Weights of a small GPT-style language model, trained from scratch on English Wikipedia: 97M tokens.
Each number is 500 + 50 x the weight over its row's rms, rounded and kept within 0 to 999. Layers, rows and columns count from 0. Numbers have three digits each. The size before them is the row's rms in percent of the matrix's.

# v: layer 6 attention value, 192x96, rms 0.0662, rows 39-63, columns 0-95
# o: layer 6 attention output (transposed), 192x96, rms 0.0828, rows 39-63, columns 0-95
# q: layer 6 attention query, 192x96, rms 0.0666, rows 64-70, columns 0-95
# k: layer 6 attention key, 192x96, rms 0.0668, rows 64-70, columns 0-95
v39 100:543504573615533476474436605447481525528484497392434459576559508484370440546550510469585542528419473540516436476497475510562458510509468544513455453442572538463473484569466575470496509563556536568408516510451512397459453502498494471501546507448537539578565575536567522478521484479512538408
o39 079:456556454490509505604521476623442519442482459547594489478421518459460437506544445561535408474488561538426542480464458513425454503472601477498494541528521557564455496512572503481589460482427477484526506488436576533471389494468477529516448396487517501552536487437391546446530574531571489559
v40 097:571469508469556451540530581583409477533497478506615503528524461488502469507405646401475598454439503497495515456493499491551638497470492569487514487422487523444510470545565593472517588472480451544409500500461477561506515510506559562481529465575478522510534527573472595460501463469530466442
o40 089:469434467494562563561471481514434506562487543550507485388448400561527394503529439546546450467585477572501467581517571532562525525510461411526485452532528465544492411489443533435529535390482554443474466561546459490544434473492466529450462451475589521523495551444409523494495553417465556560
v41 094:511506411585507435508418516570549486472514595446433530524460555517450418479512465519493395449477550463505550508486495559634515431428519524475510536392416491481534577475573446438495477490577498447605467505486466459541500561586542488555499465589480469545528473530542529507520457559577494430
o41 087:477554519497567481540521469461492408532531492489519537497561537535504545579424374573635532488446476551546508465512574541579503453489576528464494611530601480488540453555455581509463534602493510510562439519444511491467481483510528409518519559555516464481466455520562519460429528518572526379
v42 110:567560513555476528399539596438586501551425558425483601540513521499474473532510428440563462546475498575451438455439472524554523449458514457559388513433552493558570425428458574525523547559533524614500574457461540419549527555484556492506478487492559516508548526476532503501509543516540420491
o42 110:540487451504464470583526463463448549409482458430550543433437559443411514421353499447534547485483555494487540403526506555532445464497525567473404550446536535567467643517520465524550462417559512571556482519399586514461515501512490511535560423505511448509457490464517548504527529485489515472
v43 113:496502538547442452451452473460520496434509500436467461416523473551466493502507490506499606546527476490539531492455584458527463451479521531538487505543537588472615440598537527531438493471493422525491481523614475464521576476451543387486502466361515519518509525445603631543468503586454572476
o43 111:574447519475504458500473548528439598532523486542520478607468450477547559495507389573460506542451488534490529495498497543346467511491504505474489453420491427409454564578537540550548479437492385559516476519533536488480464531537481547480622514558568469472488567478434445458576510520610469502
v44 111:477472464476603437561595478522527507536529526516519608561398455457547463477428506504518385559497494448536470555409391452540566495596518505400421551495561506450530496483498543482437511544527565522400514516458456613459504497441505505492581488497439525562515528540504426547489458532484519544
o44 101:456497457523538548574429524518630519581503564541529480453605492525493511525484534433473565467532577446526492579473494494475461556419546483499491457522539490479459439503531530447592526578534525487587419514561582496474427485526445397449459474451562510449529587616469461504466515501417411495
v45 101:550408549540473536440425484579526402519481452523502493530472485482555501471566471439496471492462498505505398510539520506578466483450500493580514515476548553536486541432547545523467458559443587448438441505496499477457423413472527459573548550468474485605473434624505553570570451521502649478
o45 093:550489404533538607537477512545463557409454576584470484577436450520553493678509521570474491445506489452466450518488430452479539481502452520526511452504461525584580494585438498403531532471516471551456510506504462559448545452513468446492493467618494510557465536493515570439537435507528432479
v46 116:568440499533648498472511484506554464551377444566545545469462448529447479485454488451439514523478484432501427519477543574529507426549489569517523460594432476547563474449439523499519491462558632561515421511484385462457503488505486584472479370507483506493565541568504543527529541488508530510
o46 098:397447523456528501492510463535459599523522621471467604491560505428508467511390470394540503454496496423466547583541435472506506562490517483397464523493543506537501442534458534467454526455563461530505487559410487384473395512521534519497444417545548474542470490425425538527493473539508445559
v47 116:572434483500495538502606486464560460497549486474487530525518438496437583477451521536465507593467425450576494500497518552522576482513476472578481530583511507496518521442611577615428467520503502442583502475523495574512481495492475415487467487458443390554336497458481563501508502399525469536
o47 107:412551458500528458464435444574469570518461594518481452497473468557484522497400546440464501520529454566479474477474445578558486481439503465512572401561449504443404509643453547481472593490517521585462480546603461524475501432477428481502588553493446542531555513525536540547474551453429507480
v48 091:573549465454481492501438519413568529521508527550425475493541464540420481447534545496481485454486523476447519418490429515533429492511492392557491437537455546489579411575434558447546510522501511665497476520550533484446518479434556504476494495562434646469480599515468457555443511521498577500
o48 098:450563490491422575542566515507456548468480553531574519532423485402485622423536451504612496580515500524577463537422471516425481467517522492450459485444412524555493516562518440523496455451465531454433532484485509561467449526551453499521473504476565432425509601431448575391514434507491535450
v49 097:517454502500491514544461504563480474557537565462498510414433573528518509468575541530512383476452485404549514476474491447477529500412415445642529462516493461526548559553477433533472434507421527500463529524447557521542566468499468565430427538420537508452463404584453435419505460546564528437
o49 096:523416474618487619451459515440388454500445447531410552558516572547590514537478460537452512543465541500515417439606425459516488553511409509506468450463471412417522446439509565398490493563493474411533503507514480500487520453464461571546530500431472524496516471531560559475513514495549461500
v50 101:525480454493533439427544486598415529490496489498377523474483440435513467485505549483529376471506521518573428458408523441492467580466459472491465511451427557492600502465593433442487502476506509580543544501413540522508443519458497476503518608471423475548400581469531524470444531464547586479
o50 102:486453399530483535536551478515470456522469468453501544548509474512522521571497528491439533512580434563545489360514501569588440487491521517482561437508568522517508400504536526517473483478538449590462545398476533593513466489542416489534538468555524407388503576527497484539420561393461479409
v51 100:470494435427593567532442575566546548426406523498569518446447446463553517429510496583503489485439554451488436515464436488513529522550433453480527493588489535486502601437469449460431564508516608390524477536509523642493502528547528542517587495470458531487481481437565548513484492529484427538
o51 102:514515484510545490473535510479515480667480546526448517548528537546484419504474470519498531515564485436514536535529407427474507517519501525473508527462556420550497542482543560477479624556548569510467491406494527491551398565477617418515437569568528572463465521584533433485595565467450479430
v52 102:580581547580508458392478466483543469488455539467595539511476505462406496464567488436508539534549490470609486397597565411519480509472549506505509435609522447526532427583474486466512515544482436445462459503428554553442524548508528574393504472502517544535541542490499518486478434488583560549
o52 105:515423430519510520426548479406540559421526546546514452420515488475547513564515406454429466501449563485483575517511545523474420468445511532503456546539502383512517440511535500673527441444478524463464491488461506530490469510518505558535460491472436482431468501468408513505543409571587564598
v53 112:578554520420541534561448522449509489429492425508479650493418488506498454549394432432494571491503487494478427533544448527531419512545497541488456446585409516549512539444578505489519429417496428603539491451526441511507481490494517467485513593573491532593531589494459499518457500554565511476
o53 110:528505504449489537537537505498553512376582574538585588574485487446563595474485527533515520418516461510498485502485583514507439532448479501494565462465496508586456480498478487541533511431581460482561488485476525551505484471545605513473535423491628479490481526464560472594560432465400613414
v54 105:472493396550449347466450478437506544506436473433444465473566484511520524503507488422539450517496573500578519530529492458453464409523641477541473510470466494521460474563514479502519438605458540544522538458549426510582486582500445567486458609521475557560523429620481524521483475483495498468
o54 102:491407521479512582499553412503557500536613441601531402539523606430450502560481516524476486479444512368501542449580520560510482507584512505473574509508503505403493492539502573460537514541504494450475506478471563519504523423466539476481491437460543480508470479495448423365441517579460563443
v55 092:498512510402428484555560556502468464506390493499477484536439443511446479578405536501543564495513523474516533548417470516490570505559393443570438523533432535537523427507352503521453458551471547494528471486458593520473445463505435411474557506448564555387536584461512472526540533455491511476
o55 089:493469522548417519524595498633485561590486478450533600483486555491540528451496504491502503550586510539568409522513482528540473535528492540438509482489485550565547451480588430505621554443514444554470500552526506518521466573512506433616458509470464459465558510565465547555580565413410473468
v56 096:506484568510451447499492526460653523487562501566516432457504444486485556485431539472475449484467529599484472494550542446505532489463527517533495459545480456479528495510526511439556411539600451456557491453592371491558599413452552460462540562530483520421569557523487507342506497491502483519
o56 098:557424435519523473538481519497532437443593490441489434539515423492507460475453523367447454576513555564515432521496598528541521477469477442474536508517540544512523584555474467511471539466498430320467493525555517468505446485524517524409478468436568515583531446473418528479582433579497498484
v57 101:528440495477472509465509396390567573489460511431473572505562514518502425493452493507543616464604480481489472492538396622516495495595483464480493517451445501529514478555437513496538509407581485516501513503510498534419493476554424472489497547552554567476421546503410458504472448471446639521
o57 094:460572541500465464442431495492595539534482426586487461544428491417631545554536582531522474531522499491477504581474531462557531515360485589437525498512489511479497451511503501579414450477424554538590493485572517498469439552474542439548453531450454438480535593462460532466461502537463485412
v58 104:462502470538486457514524543422494478562578505587460486402470585592507480489528492525484448501541530543481482529467590587489418588583498504450549506439540474438511499505464575511438461484463359469586526456465561492472441546512525569529483515475484597553490530470452540419481477407402441437
o58 100:486446500407544491585562498564548451513471479431437522465563480493460509447573468490578569512446465471512665529511551434441492549520449476563520510547485528408408517419575487508499400488579424456485581537452476546496569560450416466517509501472489536470597488541566504488492519497524441533
v59 114:417499493554552464511541520551430438512452530544581550512552490517502553433564426511493504516553494424518550497445523469503430445507566453475416501513524486473420556549536490525549559495457447494559498539485543681459493468465423548486566496492558417451502432542654555413515469522500461495
o59 114:470438445517460471403507527438461559447511452478361454427440492576472480506460536491590559443433448493538503416508445565490549413484564518490424575446511501478454538402473549531496455492456511566463463489575467544486587507559546461449515480480450536486446500460602431537496463452529426578
v60 108:507483451570472584485400518571505478485509507514549516538465441459436481579492392417492557507462500395503526502515562452498528476473594477462504525557369488485491432478470602485474466573554585501550485584491566450521493442520571451573440422523547487485419500550479576505463567477415514467
o60 094:499545469528551503536565585450480560469552497501482463543419470509491524361395488569456589466478459494412485458515482471467468480496577487484488585514616462554475441594503423490495526527484471478473538535454398442431570474445509517528397519524524490468379502530408498418490469535465485540
v61 108:475590467607507428482583535449452485583546445507449529544528445485459563458588487456476561513520460435498451475430406497514523466465547564570446599530555528471544460472472493427540512453467593547558480523490500511478512448496479389424441483520424531516513441460457520571594497544394471544
o61 101:545485496538498475468472463508505534536472563449608485490540530449402526512459517542562433515535449561396526457551482559503567429593492523365417451494398545497465508467464426510512539526472494484512361466565491457429489393449535546563482439518526421484533550488553467452442524499499463560
v62 115:450499553513448459522403526502543525470530474493585496451545446515480537439535383660511446459493550431452544497526551469442526526411466512457479481498424542457497535416571623492532625455526474488491511515495459468512451516492523441413511471486508365477566476481519582484492469539525521570
o62 109:545575598522550519441413535442490533510467552491462459543451512522574534554554464466438552495561350473515478417446509465526512387540554384588545536520570491584454511481502498485459498516405501462567464514514462568616501558582521445558547548540497558498492483503520490471478479480454448500
v63 120:572500527582479593466535528512561531582507467408481514503456529467550472471516609479475487542509382470443555484484473482454462534508482435568481539511511507567551430507422561515483524422496597480542495446555445539528500445445561459451544511433520534454366466585506524547481370557552449472
o63 115:495480425484486544468475519554420531596392564602514496519498514510581494537435518517463482465565560479569484581441503513547477365472440577493496498501517375538550583563486509457470506505538471511503542521594549494544522507429355573509523492465548506464520524526570522507622493517505514474
q64 090:443493469546544541472508455550478404463575486525510505465500471550550506457524496465463376522511519505554501478517500445516490521519451481319495535410483555559531541507484569379516538478427529437490442588510414498505491506598501445480527561472521507506589491417423488487480546425487587404
k64 101:506506441509559599520481464541548532475442491510554478470438457574524544400530449458502410519495499479565502468560463503519446502525439432346493539509550474555477514492427511487565506542589485446502462586457471539462544576620565401462504446426485558442523429452468503536541568476538519424
q65 090:392586470496437529528502531550459480509459536513525460590517484515473578413519456454558546513524432495497547433400593498494396443427419477569551549529511543443572511472478509448462559445514454454464422536507478437567528459478599438558522543505516473496472487526439601566513549457540579548
k65 101:395596538497485513444485526547511469529501600456493456542499428543514543369542506494607471509492499512534528471448512439491426547420414481535574558479434560456497522503527436428464502390550419500480432559514423511521532442446587482574435539525521569461467558552422547495549512481472480527
q66 090:513443559517500519434486518554543470513491474406498444479556496488527374480399510526482573533527491460488398455488485499457517439603434493518526492500531551460506494615494455508473422469567553506499532544490487577508384391507491515451474485622447461583590516416467586557466505550531504462
k66 098:509494625484495520502460461521590444546526538455517454508537478450444454505438536606511534590474477444443463426504530506538462487573442502509605499558531522456464412580486547548553538529467461465446600531419526559480423407519475495501419507485573470487558475498536627540487416575495531492
q67 090:469532538500567500554598450559495523502484446558445515475462475564505491532497528407450548519514637462556549455512550558484542499468488583585499529544450445427430527568603540447510427519481446391547562441503503418429569446463387509444578469474550501528446534511524532523490526473543500453
k67 093:441465414533656495617525556501554468498482469519543474537430462435565474515483559483478492631456478473505387485544510573485512507488482539600532482474359444521461450526541524459497504494531474518540472450528510436488464506499525523468623548502445462527494533476415566506456566471451570542
q68 082:472599616426546374497464536460508546423511517537508505545529513585520453409486467544530509496613410515462483510521621469530513470556503467463498529609481522492554420488558454465488562509502522501531562523473502518425488532556462573449448498519543555505415568559559437471495424469529584479
k68 088:505483625516523418494474546475370439533524463505539522505385440504560490452503502477545523413494492538451406490449563471485501467456534541486496566500494523474508550571536441522468465479427558517556469506478587519406526518575522439445432530452449587563493453540593507496532515531591570391
q69 091:447427577500508485434486567520466447552503516509384556483480422478458510414488487529555480430428491485633524548513506505482467486568481502534567416414521450435506485502477568521473518427443456539476592405435455496466469533469590503491502540505558491387450569504521527583543522511430537595
k69 102:492492572502482479452532542467494482492427490523416552546484466497491567471486490564561518419394554482541543552506516518423406525468482553536478516430599432437544561531510625498565497524453434569519572429471438426409562566491574489461524437509528451413453532479519523527583494577456551520
q70 099:506496495523443416564467508441615497521483553486492505464554494496609497563626497450482534522412571441470483529465598562490532437493553507453514516403576478417531468391534450506447499479492441515549470445389525487476488463448462506564471518565556589520471482550403433541456478498541455509
k70 106:548476491444509353472500558490512549512497509501564417483507431458639528581546446474488528438506543475436490498429552522547524487579547585536474539402490474526517445488571418499421471554586443439505543467476493464504473474439550472556496552470611443451482470617441446549494493503498491528